From a checkpoint of a small transformer trained on Wikipedia.
Size: 16 layers, width 96, 3 heads of 32, MLP 192 tanh GELU, vocabulary 7133.
Architecture: LayerNorm before each block, rotary positions, no biases in attention or MLP, attention and MLP in parallel.
Training: a variant of Adam for these matrices, 131M tokens, 11288 steps.
Each number is 500 + 50 x the weight over its row's rms, rounded and kept within 0 to 999. Layers, rows and columns count from 0. Numbers have three digits each. The size before them is the row's rms in percent of the matrix's.

# k: layer 8 attention key, 96x96, rms 0.131, rows 32-68, columns 0-95
# q: layer 8 attention query, 96x96, rms 0.13, rows 33-69, columns 0-95
# v: layer 8 attention value, 96x96, rms 0.105, rows 32-63, columns 0-95
# o: layer 8 attention output (transposed), 96x96, rms 0.111, rows 32-63, columns 0-95
k32 110:419500501559426504491516546448519431506488517594522477565516503502521535511427512511514521471488442553491511562509528452421542505490547536513483546476500494421472416516522563477538510507434325510490603655477547457440428512531502506439443510508546507477475551693502472527505449523477498533
q33 084:550398447459511480501482467445514434505544569565425485405534465504545544546456441473474503455539575475471559546437516414476484512539384520459445510547553626543524511526502494557474529528413419500446478558440479498538393508598472534344560501475549527476457530539521525506437483513532481508
k33 087:564522545505414445524479464451525418492464579479471611456505464534496485440492497413563459475392516457507509475457432478535526495492523493473507480492567510490618454509460526511530563520459514570426518545501418464523590600476542490495545571606420479553430537527484593553502426469371512509
q34 121:521545508505571526466483442483483513537515524512471454465485434447528543486522551478442528526582436522476527536527522518486465478550458495517406422445527592438473514467510556457547575497467336519463581665487498483472435515576504444479502487396519509470511528582493409583458574567581487520
k34 096:495486517476561588574419438533434550424520444397475506457555525491521366500604476460549488497520528534570480481515445523493392520534477477515538484471452491498526541505528461449514523451556582499542423444527492523505500419450456483534485586477532529620515479427461587505517570445484616578
q35 093:481614475485470561516555497469411442514522524424575435501496465521383528385548565544457543550579457494525497524551582546445530492433539521564484517523441478578465506539501475422481382515623517480536532465512488463417493532463501508536488529430517431469521542505461468479463562466602531413
k35 097:536536508494537512441491481557495515454509464499537440478537451527456487498573571470432559516716452523562476510530533534468443497570548512470455468431511536452465472485571506484529518473533453460503529531463438521509445465522456487546499441274522521529555536509439496550467565459556565496
q36 094:473412490520544416458411517494553546462523441578434572522535520516574484620508460519545443437428524508496484458454365479524510482581496525444484480492559474472509485461481499573519600450394579511484461526478478549621507476471476526448498472566495546536460468448495509521533474502362470581
k36 065:462512494520516473528434527469510510498489517432502548505508529466575486505437483552525414476313530504436520574421529444460581581453447514516532505545451518543553427488395512519484470508497483553516575555559557482482476463516568508449519564666544461470442447460561470478478409529440454528
q37 090:461515547501507534450556451465526469524464474435459468498454452406611550537498530465480461526630489561475441506543533486457515455514467503426430438473545464485526473399505467502522655495556376496536471540424526470497522574489494463477490495424504548515523506507438508510558553617583456610
k37 116:562487549507535520474468458505461525449531433444425507483537505536465491480664519442535532515638471478596482472547481536496444485581446513469498428447502476439504508478559483462584548459489492527510419583501423495520510516521448504494565452325515521561501526484450535512516599453498570576
q38 100:470563561422460522545608469513506503570548536439532430394478439488434555497546508537426486563556495446531444509604599582526479529432511432501514490489521514482469491465501494521484433549551374502571496504481561511416442536515509467479468553490499419407555512532530455531489530514650469473
k38 057:505487522513470540467526422500479394475564503503489443487491448487411543535535489525441597500663443602534507485545515530497388404496499490491493493446496478529489562486566508447528507533448534491465437451467428496491535510538460487609466482369437568549625571518477460510555543496545535525
q39 086:467422560503533472524491509518441549444598501541478459439579531584298453482613433550534520527455491397539560517520473541503499561496513511552582493544508510492462531519448569423509419499422591472469523517528475496544474509490500527469490528511490524491498541483572484532484494428378532417
k39 129:493506474486459485530475559472552463484464554484524553509462531436536492524414446573555422421364536587451528503418569420558514546442534512500533567526516468510579503509485510537448521528441529565524523480488562457544501434515546515441498536694488535466430505478533530442566436520430418522
q40 067:556436504488547533485502592539490526452460464528525468457575526579313478408468433532522573515489463544451529569441404538497478504451538485536528568558503574514498488519449541407513439483508531462527533440527391543433440424523489547562547499476514476550514511545579528522457562465472572432
k40 218:489513465491484454510504563525598499526426551559533611507449551493556499510372473555544473481289529526441504461404478474518523508535513447550542528537474491501520496516424479544470521530471540519530487490539527493485503473493559502494454505661448500481450470514485522498552376516423405496
q41 128:558498422526478422524401570532546544462445538598463607511474553548573452556436478490543466472340535511484554454451477476541519472572524505535532526510468486496484571550474492517482507522465617500466484456506532517576490445464504559493474496615484510543443468464545523501528418465347480468
k41 052:431487486477533515520464491525470547535526452428522482598490488505580499504431542544474395491421498512408501598488511486481550545454472510549489523589512577562473407451425479496478431456593463521465592508512589528466449483480564546441489581658530479484523458463571465508418467575505484460
q42 097:483493587510476511581463437531556440586490448412556488558545524557478492485488430461533413528521434524459504487500437546502475441515448489462549462371480520532628511486483542488488515450463555461533444403479512468399540535565588500501385481468479473548530498430570466516582387525517481539
k42 096:541502448475547449514464568454583600446460483408382510478464463556480451540556384459561574474495515590522504438567470458421561529445428478579495474583534528510495569438490545491482466491578544458539418470438505549495543529497490537498487393547511534457468468528608450530529528538488562512
q43 092:494536454465511436467511509586497514459453488383544557568488571510529497524578523476441508456514491473434513481411466531491485425486580513453523522447503437509506544513452405461602436445618600462486505495502497447403507508480581542496436538476535609575528437414437444577579515488502531512
k43 086:561508510594437474438452462400591590504508503500411553493470520589501557379527470421553515525498542445484545464523482543498589460427422480401522540562461542533539497541459520522583454508522534454435541526430385473516589577547517583506559482509511527469502440557451498526480475455488507485
q44 091:504485538334504495542556520433476521453450482521546458523495478545387409457562445506463527510476474414554553436489525543579551518551516583508519458450519580416459552483524510456519404604458516513551477488501503506415509524611498531506448471507422508556491542567527526553477582459571539435
k44 085:519475488543482554562479506478494452530573500531459585433514515430539503538478411431506497589571579615466504508601528330520455463459530448514496442481490544560509531596525439503470504535533518488477488375409476479546587477480523457475497545503497526471489568404469510511484400511488498574
q45 090:461549433527481530483660519574504493574479575457547476513456542443509446574480451478491522448527482537451557530516498454498521589532604484566553446585504508487439525453459375538574515477535508450559476461590454540398478478482509513516483487452426616457481499471415526592482508505475480551
k45 085:525450451542491446506548544440513573544547468548552570420469499609464529516536482455407468611457438403493521451589499414621603472490497576459411527472442549499506544551551451431585495496483498519529451458501515513487479473519506578530544446540439560486487473452440432474518497526486588501
q46 088:466582504542483550530573522563519482449555587480534499461444536508545516598511476470481463577531469527458522463526439459493467456423463449530512538458487487597594578548473534524462538475524575492543550432475548437560422529468534434455461527498437518434462430398598435451504487486454351538
k46 089:499546493457514448446499419550424609467459467436518458560490482477364475537532503497441485474441493541507505500478549588556507522515545489519443548469527510469488598374469547386548495524479474539519488534428477452478592480509589629561454505561452530613579482547551496486519556482516512483
q47 099:479469509416483566437541515397495501512517528428442479481512532554426547549479469469525478475516424481422369472445511425562518530469482548495550555434584512485474568520498451586451523452472505537438523524497526481510622478537562484441552389468453599476463534377545556522566549519491438507
k47 094:490490502564464505502525527508481496413547544456441537518514377482642529497459573498449539503475592557531498498543548506592531547485599450501462508527527475427483557498490449464518468515498411612491373516364531506425488556534500535447508457492504521421579537521501590429520477527525523551
q48 085:483517496540429523453576446497514619517408480507479512583560525545486553509524511503532556418491452496427530508476514414513546482476461496459614512521505390481419597609539528512458435467514538527466405498494509583520593503499536439549446570467493520596430496477522554499438425454556558532
k48 086:537536422513559504511503518447497443494523492554460534462503441487467588487538566520480618425447553468488523521545506420492469508501604524474414481465552409502425471520500454583603474450621425420538501559484433499414456584514479527532494533507537425490556443435458555449487601484531447480
q49 090:567484521456446500517417409547549491570413416458558488605539509649442458397505507472479527514483514531520515496484440468602503436482567443464510459416511577516521498462534586495490478476531574447500480409483501583484462516563527425532496478527437493501502560579567484527544425521590494503
k49 084:535483429414506489547468608477508522455530494509436407404464521489483551523504432495438609459516510581523418481544470465454533435487545386538619442536464590538505527441448486511577474552587533459563455440532440532522561541480503445552573523512503454443511500518537452614499506462511522537
q50 084:614588498477500478520514437453509553574491500542573439460478531495465499483506489459550498625500441528527552537601494508594545519486431413535592520488542553519555526407471440470438465546514514580499517391475434437515531481480500486643535516485492539439450539439570476484510480466498502391
k50 081:600424416382494518493614526520519546577465515514480466426505471374461494534540513559437445598462547519512557465439469546488481447463578502532623576500483493514450563447473576452521456505447510509550397454515520420423540437574532535525500442516468516532532536458494543541503483489501519459
q51 092:463495523476502484502537485508467455470429484430461553437484547403566505538501516458524531485538505538406468436472521557492498508459592559497404524403491460535483436527499489522471558487532504456505495475541555482458465535413575523455565477497432568491619438459517426465580522702468433539
k51 089:412417574594467486568457534445496551486595469457514516472428586569532447371482424520557518529422544468517564576468428526553530484531463489428503405529511498464504530488459410488533536535447548587447544545493433517552487499533504529485422453483493478470574486591571456516562451461468533515
q52 101:503548586548492497501438535481500549510520519486439526454499502582383497474487469441544474576505491471459492539538569447467514489424373435450510508478560471560494604570409553498438555508402545533533506459442453485524463559494562560533543512481513430587402466361576508449498452485502536489
k52 095:541506455417484510469533453527529534481437551434411507550522488412505500573476530557462505462455600559459466500446522606506468539489589595504461475513612446484578439410539418450495433435557517521565453500502538458508578477467537511508450479516528505570495398481583517419532577446566492504
q53 096:549571416491530469531523530400438539415477555536506493515459543511504419436527513451480456541505543501584524487485381577605531461524478473496509517497482514479533551448567373441520444516603526509555532455495424429467465431593425558565467504488507534536543568486479556515470579438507580456
k53 091:623486536513480545435531507574516503557458468542469554452542541420485473481530520442541435588537567504510570458523440500499577453512448471479533532499397565562552467604448607481423515485431494491488476467495399432473601480473549500488562514507461482489508516471379581542464420444479515444
q54 090:556469541491530530487452462560481508475446509423484549505545580469572342512472493535513533514512501492479596512421507400518512576538416547605499504491511568467536423483473496484446522393497448559522527517522454459470513442566535536646472615465526447567487522531549497549515474423510544552
k54 083:615526441497486396510521543444489583564508574517530485549457477490522439503560397427525528523518546476532479434458468414541485476481545579596494536527519509506607465574493515540455544497588486545493408462471588446426468488416404505560462495476496527459457524459528482562461483392545550451
q55 106:567528483605472523549458510460495458477490496576452489448498471510590505441471435394523553515532556571482491497421475485517489480465434450511401481523534564567448442489521430551497626501500604437461496405527430545588495465381489560500587399495458496514495494496544568445459482532545507504
k55 092:467496531441519539441476510503464497523460497533473459464539582446483545458439569558492450505452567369563436527451392558599490505609503501499459518455462542466567427424459522499518486543471414533653516514615484503500524447451525522553457484512562457432480505514476557472507504556537607497
q56 106:556525521444448499583570518564552435560454390547494523551542469486631574561471515464456460519487527464550571438482510614476446534532421488507461467425470488532565436459541503563409489569549500498571461407460477486470512529547506422500454394505492465443571517385495517546500503511528492508
k56 097:465460540570603525510568493562535507550403449538498516509473509529440453504510504447460474459533561531508498555613445478432465477471379483599439467459522499488549572511476488414579526530507544482446465484526444569482527535573461511503506397492536450492520644441485438631492434521487527489
q57 093:475594465528574509472532525416497455532489592426498481509473456429500469460474412518508437507543437505357469508529409488479555393489465490466553440508542555507535519495431410468578642497576526539568545424516547420523478471472540593531564497492515509476510468445522495503545538558426493527
k57 090:488519502518442484414456507431514615519471499444458553419497513570569504494516481531485544548450472494542600478435490562424582546515486504530509507468413492517523471425476589433487444482406560564614474497491541485479515517437572564464435415471484499571461394564511617469533501564501539491
q58 096:471468492466556483520467460554533571584488516530544466413512448487346496543533424542533457484478505401561514555633409576495486523527487434511509513595504510479456442453478602461558557496505422509508575572466581527511504460472495454504440536524452409539481456523548407552496503484479571487
k58 093:557526372565491476578433477530539376467501558420569545517467509474524500591497384491543543442533343518484530478457531551444476494471527507497534481489436523556526525545506528460502527431485568502605455436502552460527414477532506428445463450521482473580456515464545485568513541565502546555
q59 108:442520460553476568612498402501482524484483449490523505520420480508571531470537490431545563571515509513555433552581509569508474516510411501531458496506459411542568472472509430518494537490447542441517395421474483476399496518471488532570469554490517526635542461393571564440537453579518543445
k59 100:570411474398495550536464488602518495505514431506407492458487490385384459512546392467593474542428489423500489497533413542496511478521409477548556511548582548470584520572533537510439508439530491519492529508538520457513585536556419513500516462552424476530473459468586475541489576501450511511
q60 094:555564404486467468543530453431517503528377562549537482501522489398600554563505505511495506477506519542453457489520560480506546473519514537548554505462456398515533519498540443605483450516498509536475434407552413509487542475367547502605500566472565467491495539584495487429417472564549565455
k60 089:506485495415519516483523540468539529604504450612499463487443484489420519504508453558525495550444547401484557510533415522418463466605563563549521494449558444534406486548471565535523470548458484432513526487504450483459406575562565547554453496467565441470519461374479489423463517539491518402
q61 096:513551457603537555534471516460498497506577569553564523510451468475550542545395534410529426487527476539508432530432526485519501463524425459482487513512459523559528562586563371607375521490534469505445457446468427487460517407549535481504506449503570504499471437395525586460465498542499557497
k61 089:534509554475548578494570482642458540546421508495549546489545420602514467543507629476454463511441511383510486509548455601510565579584498526547459547535527495497507501520459492456415444411513455396429499499455548501406499469525493580491485441497474526479523497451530533483428497525510529436
q62 085:558466494422479449429511452468483489541492422497466520517542460540468622522566531549505517476512489498553454482451502522468443430537564513446616535432528470486448505424454455481467461463548543450504501566399476463573555526437545526491640490514442612489516587405390501527562547500458476473
k62 082:483499559592476525501488479449525394466476532444438481487478446468586585466508601556468418523567511479569597552509492545463564447408522417456643524465486414454531505474488582567595481546429443416462463547509520494542500567525500495437569499471582539484510524529483521497517464502467454518
q63 097:552605475454503528584569500411479457445498603499510471527539536500417403493524422427451550612499506485477573475430446583550477513494494531468558450467518533547618441536469461473487516463483546593544519452495468520435494489526590489516445582492463473521528445443522453474524508628443530465
k63 096:593505525562504503559447531494474565530481471505487460508475548526507432511552350496522498541478584557434554483537501522452520508518525470447541446552517521544633502498502459406492538538440574553625441436415440432499508441407492630508381432534506522470506511485506490544497509515468520469
v32 093:507501470592427463464491452446580508426565581549492503467488481474578597448463565534462494503503510522517533421507547492525460480378469574455500491583399421584538432464525432452423446523532442501452525510589554429535498519456577392489567529492499532464481481547492471486497550552566470429
o32 102:559541500570531537443547478539451461550456539501427449559475510461544570521488560532597431434518522536433391490456470503463481487509524505485470443428527560530539571364588524462518627489479498470524555544513522489486478500493584393517463413472503485510533495513455455494474421603468443607
v33 116:338478566448440538616405488493491438513426457573486472494469492568550491553446505476466522476510408548488373496452508447441460519566480538483567542493484599463535514519534526428480506540456548489539548432565534496433586496534505443499489502489496577560592501466555503573542534567507532471
o33 123:491533464490501470545597456489533529465486464481496473535485513514561463539536528554534491476545511476557510498424440405535460495501472496413453493517453536506518473596583422575476459532558516524523526474415445550370494524499459455453403512583500530534552583438500478541585435411660455569
v34 094:499485525459481524418497481493423534588500496518450537452500542547468493503508444476507640481490547332527578530475407515524455491566537464506493549450612444466490605501522520476542466493468545573437423541466527518477516611502540539485542379495502555512506544496512512473515529389457554569
o34 109:460461532530487498552422498481535483442568496498472565458600483535403476432532460545536528530387450491501623558464527435425593555476486493520480552518449502434541523572485459470506467518489551485408492442563489473490531472488474551552597557531547477541434538460578550483469559376470534393
v35 108:456590482460508486514413479596579489456514460524513502440534506542471515389507583548533522510503584478543511540452452466529472491584474503479461579520431513535576448470548524548467518489324513571482520502475467597526371543503586458531486431500457455465537433538427439457488473469495534445
o35 106:499497472530523501467496531518410395526485588451546443461442457476449483507624518454634509438331530446545554557489460547466522529607505475499470465465469497546555525515449532486514519556475516507571527506551449512519502408494508490484547400502414424576547447518549491437550477512512548553
v36 120:415498464589529500526530485445515494609487439538480506513483471593608526376485538481458459491501470437497520505509489472607444463541464599434603543590514473521561461473530432482524435443470466473434424515563570490500405551575461469531517423486511581441510513509572463443514522529491563524
o36 122:478514534475551489567528499510532523450488479513338514492584527632465427548586531498553469490485491457552573493528460506459476532542501536443410462397411499506593505460506451415541544554521589553570564380500560462442438473487467486525510474509508467505562492497555442484528461425505456551
v37 098:531504509516507503460450501602518571478464514505440483464477526446441474579477476561562441566500449500423585585467376556570533524571558468496476539416604528396462557461531569450514461487392546595474552544491483520474501445549518518513521424466494487524501393554424451497499522461463557531
o37 106:457467435440489508466480542510491520481514541483494492490600490514340452480526515520456536462404458463431537554473537494453549540487516479596510598538441545518468480614452478457502387503509521516487491497545559572483562433478512622564543467531466456506490553474580488547476517371555551419
v38 107:543518496520555483556622504517494518545449506481441490474528519463503496439573513515464505519495543637677481471464448394507566524555502500537562495422504576400561484479485576530463486397457462486367562517465487531515512473534499484469428462507543546403503484519472483514490443571436493500
o38 109:466548519440505445514495529560508483563540515422562516438526408535550419497618507532515572537477449471549544468557501434484598502533501505478528504470555484566536441410373524466478403468523462542508482575578486454544514464552428559468395537492492471492598481453462585457506521578549522431
v39 102:551541461506524493483622503448498583510612487438558564494502559485426468441471515537482590545506479404542634528550453510499511427461404570569526506521484504560517458412448527513514437464512447484367497546521450524445441538535526518543500479522512415468539578572495489561443477436495502473
o39 104:475426472554514527452497516524478376543483471541537509442556441493521522482432495463542555556397457464491409479564607524427489488560598472519515507491537432438551547411401508454572581442450595510523562501569522487544507439473533529422495525474473517483518414502631531480501546525472472474
v40 104:556485482508513526491498414436498545549551498555400477508466474461529579566481478463548469502508552428361431524573591542520561465489436455535462448553482445583590509562508445598480443578542501466494440467548546509517470623447459521556546619509428496452462479495504438466471492515524495459
o40 108:520537532564536564489458486460486582514509485579453566509456546489525478465374491438427478392463559536386442547473472554561490489522462592532530491451496458534489515407528497481450601553520455412463483551407549503455441517431530501530555438518562533522496551514538420524558475548428507599
v41 076:455501516533477531452483520526496556421507464492494517470505503527483514509477534501446439515512540657509412522496548494476504574444496526416492490585496490562497507591460401445507478500602554412488460492572568465528595533507515454419552460507512581546462427412447588480463452620515503400
o41 079:547500510535453500410567453551525459596547525469475497467496567480500526488469512498524425418604537536493469541534396531608471472466447586461463393420486411462510458469579505537487530568554440481496476505463531511453559584589569449532444498521574507419507524494380485513479444534510488567
v42 095:426502475505391538457520444485514552524504509521489579482432445490557515523452451478467577560514510437467554576548543462405499521516555603503532516624498555542510519499453435455464408521502522520473357490562601434408512582518462468533536455474464538417520541497455487545484523482533498395
o42 093:449480462565553501483531475516461426466443507482488543499610501424500569545474535526469478393439494474441454532440465453394479544494537587471456493472504505470573472486556413468509600534557489490507448474476546497362487566505535405541554499548595583486486498445567532491541516442574438588
v43 101:515498489513525562387550588465461540445523512461597538527494468473459392493494476570452450578495532474574578519504543610487440550483590476446418430467489440526366529516433561536542516533539516523564514486380519481478498579553494581475484416504497488518515437454490571496519515459472499566
o43 106:504398584446439513441444468447576425518559518444513568474537531497440572470467448514468503553434548571515539485556570539468500493457555503542446559508461470440427473609486496466543486420477460591415414447542536447560542554525497510497561552477470523488449439637462544519455535527479449445
v44 095:516536497523484451457586408500537527583562435531397545466547521502555545464495531475514479600482547406424451475505545511465509438531531510459500462453537419528570515535554447544458449485537488431616352489485546614555465649516456531492482503495473473447468531470529468476503507452523465463
o44 092:512485627510595474468457524484480611495567522546439556491528531454574469436548520486477433451410578461427518510492376536540512526461484595488509553471435427448550509467475501479536594562508475424479486516457509468574471540479528435499529504506520530551418462488548487418485577474377476563
v45 099:533491537485486501507387515561516512535394459538480522444520503554501527506489499407495486436497513517405529523512396483551503445669568461442589580495519481445531613467579438486613530481443528507475439519509504560495503530511469501516527415477534582538493456530490512444527548473453612551
o45 110:476473460489485522549468535476495557464479529536459515473549563528373429493587519514500503499477500486601613541493428521480521586522464516537498498512428524507520472574497436490482401521546556494514483416537526489426496447477500508598533546540556453525503561468522461508443453287468563411
v46 087:516495477493524474459577483427399543615507458526485555473521539525482491449500445464550625463488482386510576476495422451561475421498517508518551490430587525488514580513505580515523473456423496487455405541442499562494477606518520537514542432503544554469525548543536441518462534408431546606
o46 094:444460538501512490587411531487527523448600475540464577433571478538486426434481434522505554574422426478528574519486554475460622571478492516487479529503433493427592515505453471424540459492453547468478508455572512464525499439518464556502589558509546490565425526447582535492490547431456496383
v47 103:440485524543506554504475435465404425466490414493492519462483467536483502468495561539452522582490510435512460567465483533487442481398567533396497515474523424565485485558514487441464541559556485505577481494444563551518553623494417508497528472533511521539657510441640548479589532472488489470
o47 100:506447555486476483535553433411516524460531494408479523505529563481540542414484473554541451520531579577534560513501445538543488491433504550444468538547469521445483556640572519449568602502496493537444475489374426528452573539450459488432467599455542442539471469555445445507524538405465480526
v48 090:475518532404518449485474479549517537501395503530491506440565539515552457483523490498452471548490475457554508520488358568526478532601549458546493488498518529340483537410504555523539491491477464584508513508450473591427571532455585458522396428489497551535512516552461630535566508447491537540
o48 104:462520514519515436469508511474554471448582517488516493426587480511429467488597580585542510542439498393540603481514529404485532537502553460527540549565484563499447485558466450530540354471515571551477461518563504510510499504485471520498530610531433451525493513461517509481492525392529506343
v49 099:554457526381592521504394478563565517445430466468464486468542537439509528450510580478547401533497514465448483537458510502574488466639509429524499528458529520446531522437571535567549577469454556489450536508471456592612432447503420498520575537496480496555525451491460515473537527419456521543
o49 102:489560451443474490584488542469503556512497542489485552441485520508363399434531508475477506515459516473565551542550453595530492547571480488636521511570553524512445476572383470493497448510434546489507529479514490563526506503452463528573480512534470419522521508559517488516407441388388594463
v50 108:505517492552415405458442561446444546439506561500499502525469516531471510526486511499532503505512526519459602522525531466624557454393565535444401455445447408553531571578509544473431463600456512545561447483443485492531480474480519576490529483488495384472570484541610478494514525384524499495
o50 113:589434476461480547504428564563400507504514593559485476526442486414501547468428488487508503499508531587449519450431477518524566557432555514469538534479465628559529569517565523447443615543455425469471495495469498488557484462499508447560602455427512515514390499549559436479422534474515458480
v51 087:532524577472422416479441446589489563471484506515423461461479585530459515547474508485536432569498517483431535472454359547542490505468572448433443529386578444417478601499571536416508518510468503551563522512431445549557592493440521543466580480495555489551501493558474476468513533475494481549
o51 091:574497512485537520491456563556424599453577523525503498496530521486412487426523481585499439485479469506465534508413423456525570509434505480559522600552432568485489505593536537481506410471462505458420534552513481518561577437482542525555543538498539418499423555476515501510424506407454573367
v52 091:503453512517479416449556433461430474495479539500498474500545495519551507470494609425522606464474545387499518401507483413570510425346569540442430480440517513581565543566545454497469462519534530481534425542485545457504490488439529539503594516515511545476583571489590476542477526438529486483
o52 095:544537472506521498526502470602465527476537504549424508503494465507542518443497537488442451573559459535449518486444510496546579588466511538427504416474511516457596610426608546458453597552495438394481577548456460439516535508470479402508566482427526520533477517428468487448478506539384420523
v53 101:443530530562545500488402433554496527482451532430500502452548517575541468469563519469547506537492551554538443531480535429617435551430480501461433585553543488417484540549513555508453564549457460644521505507416513563487556505483498532462474471504464412595451400467567504450496413487494568509
o53 100:610535535509423494609514489473530427476542537435460510416473468519528449585487474453570463453529539529520574514514458451603524585481469490507488505490502572492488456556499562527502427564510392498465491508510481546549468473512476578463596495431501416492439437448402511437502579477636539471
v54 107:492543435511514576604598463444529488560604440522515467521481476460465556484496500539470589496516464336469524489511537463410500546436439520541562496623494500604504381489447431518449441466500463497459495520518522431472399488524517521509472529520445477410463548488494457521482437522547467455
o54 109:447511540566545485452526467504496501503413444486491474494482482530546595541449463440519553478483468481408398538529586481440439416549458559442511497456514425479523501409484485500554608485495518516560547551449482488494433466491550483413488395516451562527567449490537520500605559597479508638
v55 100:479492572488552418491514524566446576545504523543493477509523555505481465559494557480557423470518477479452558398454441574618568499531497458459422385365441493485506571542530511492545478535451528459564559486446459492529494442485580610433547516521492498514448409521464503487459502511476525622
o55 102:573508509412527516447390557568540591539626552563450498466453511572416445436500474508426467544563459519463550464469532505554577487491510484540521489469384487513449499547492514527467389481458443462451540483530538413602551470527514535504582413505462524512436585509531493542505466470491495426
v56 114:539503560478508412503514491564520514552516498489549539520570504474515589478552544442456449506488575543409454414555493481504517518414583495478479482587495390538454463537519392533522550499597428422668390482440531505510536511419465472470520553515483483514440480495454538422515531469520460466
o56 118:523526527551551514482448543483461583466462534557479494485428563474518548444510516476420431468602494490523509448521440538562491528482464584435583493541480503475483486488518593533603518516544445487479477498508530443598436525502571449541561565415551487477433424502423424481411533522328481516
v57 100:521539475521446500471606532349482475459576481512481553521480469435515495482462452530500576518507553505542554535515597473439531448452521576429548470512482414594554502573411530442484485501568534437477374478497588434476471636509433479508491491514527527408541566475481458547488493498525497454
o57 100:526441506497464491493480508488459476525452507495530562543507539412647544459440483522528523491492547579438467458554460538430528492460515564413449460448472448481593502433568510412485696481504478475480418513432535460506509546559530401511511532548553553480458477526484506542516519544423430571
v58 126:540508486469542448484573645514482563481549565499550521565454592496474500566530485496565487421514522514518504434523503447563585506417470474574459408438493541470490481585442596546516467539503463461481523520482437516504436423467570476542498546498482434408406513582455435534427472403527543525
o58 123:544498478494463493486470578529509456569581550574514477538420364481522481451405471414432558513487443479429458469502575515487525480493561481489589447539475524533529510415457539536468469488463420473536543524544556471601423414505466511549559455460492579466476493518553527506489520672503529442
v59 084:422549511537541468488589383486442508516495481533405469482534482447559448577527530532560445529489392493454506480520399515612527419404503468485395492473582564496530531484500534515507362587506504583535455520527558453498634523518471524467468516525472483487528455459515517541445463503504546521
o59 088:469498493511517425452545503538561540435595490499422500439594513597498436501484579491454517558422454464408495494470609440595528500459491494553574533485498489483445501534533540459457494530559461422509458575400536529523569450487474575454512479460494495467475566397503449565587548511543397472
v60 112:557477474515510482511448510451521456452472497528451557456518419548515512484545433433485525518490496541561444459496503408504443478569523526571651435508409558404520515470564558609486509483393449511482580469474467598556535546472517435547517519478534555440442540581619518448536533497484442516
o60 114:431565602553497546574485553456493506497560501449521528436510511395553471524510508510564493507518473516590508518459370474483511564517549475507514509494564615571505505408458421474538387498453485485572458460553460499495410489508478498482416557505532482622526549523472572458436497556509537393
v61 096:460526481437465488419437520480548526398493484450518547497555491641559576456466478476477558538502479558434610543494627523516481454536538472520472502493462463498487554460491539482473500538414600571578430444488530481531523498519440522455547439475541398608565516490555492476542519383485457493
o61 104:542449473484451489568440550450385502512476536528509525488472577415471522485513549517589521529409539540552472549422473509527494550476541430488465567534594600460493493555466504473567570553477492495503488387505474597526486555536509425530579491513531519489383506483522506459413487358552432492
v62 112:503447520363552552475557515489460522505466439496515509457480592425477520512542616465576506488492557416464473426508514423488558493488482529474545467495443528549514439518482500536599497546501482424404577574438529543573457477464492454473651550513517568418529424459438462557455505474495521459
o62 111:546560494509494486507486528477598469572536534496451609450470492542442513361392469440423535479557463492495426538577506549495530515578504642511554395551506436522527488496440424500521470473486467423540567492485499453522566443471473483513471446518536514479601516552441520507460442541410536543
v63 096:390558477405463579586552469516478439467501416499451469510520499461534592478477477556451557510503530553494503590511485460386509529472527507460517550543504520557522396503446519451433439517506530474599472471564542430445562510502439512500428529514454512488628551435467455555532463553483513377
o63 103:477475454485540402461572453466447501487393431431580458526488554494584546474572568501489563457452538452479464544490539490498484419504476542401537519509498476475509456564548494509497595507573481536500445522364432580423522486530508440427465545523497521531516522446475468524580525458592454627
q64 086:432516503513461514524483558524440488508560439534469520504544452478433520525447434424599455465496549465409490469505562490530505462529541519515551507437532518494554498543508521478408571472478640491568440535558608501490413559520436526469496408478442526422417609363458463494435467503513508522
k64 092:382479488541544508460501524401505527475532487510504521570434543461381432543518543524568520495496436518484507527468462459539528501426563478551485602458525459445520490453453522396527573583442398581515541636496453559500554430509508546437553516500455458522422552593480476525485551481511496565
q65 091:577574408553560543534525525495534567517493423554445468481483567464448453440483473499432478492523510440520499558485542492562509469513488531575440477535410538480495528501590405503509387444479607466555524443536352486465527509549497440493447530536547421501505550471472507421486444504572605442
k65 069:519589469437454489484486597482405479565528461492471485482568510535577451507532351560558502512487483494552593588425484530506460541575585525518539525426482434462527600573497543450551456516436561625500486520543541480451437535479455493461494447521500540445531518502512468548469494545514381498
q66 092:608512497512519491544518492537552590442554509508583501474471576535493449495493492499434491452515532493507493525489450465604534532496464480546563560550500546501444465550437487483491416516464628554481559488485310497576451523484540573542528495498491412521514438493397461459469548412449523406
k66 087:497507553563487559420524530547565605407486411510480456541518475638520605520497642442542448540528498534486440438504519499425495365526528464519452498485504487515440489436511543588538477534531394490520614492486455460515468465485549484535490529472533501486511618503521536497470540561500496508
q67 129:415467550467522493478490531562478526496475496471477522596504526541572509496498495514500541477484536424523547516504448486535485496522520551336562530503584553459502487472419424434544484466452354552482455613435574571438505500581520455412511559506422596548526443493506554483530538540482478584
k67 119:489563481496628470529442497519548497494515542452518518603443493567454377459471528522542538529497472517522496512462420412584493418425492402515554588448537508481617541441455530474561557442525496560434529585468480422430464430530569556479477501528504446493474534544480458585508498525501448557
q68 135:620450476531531540596511491511515445523476514544551476473512491438500539512537484521476496515548452504483546489537565545463520554463479461606465421471427560513531529560576588465480533487488556428547558411604425468534460431470451441577487411478561412418462562534503468556416483464555560433
k68 086:508452525566438515521486457535500432541467491568487486424478496507550556512519495378446521522530521474559503413466522572527483485644645530553426526535471523482487518623602526514492463509515474423539491409537490523514431458423418434491448418459512423496522482581481575514464495478535496471
q69 099:540515490494519489474489587568511526479459541498509580456503618525460421427465500567583507449451616534624578459510435531526504556556462535490471587501459445491511443573472478416510458505495583568497438423500420439553451452542554545507526498534493416551500491435496524526492541418412495455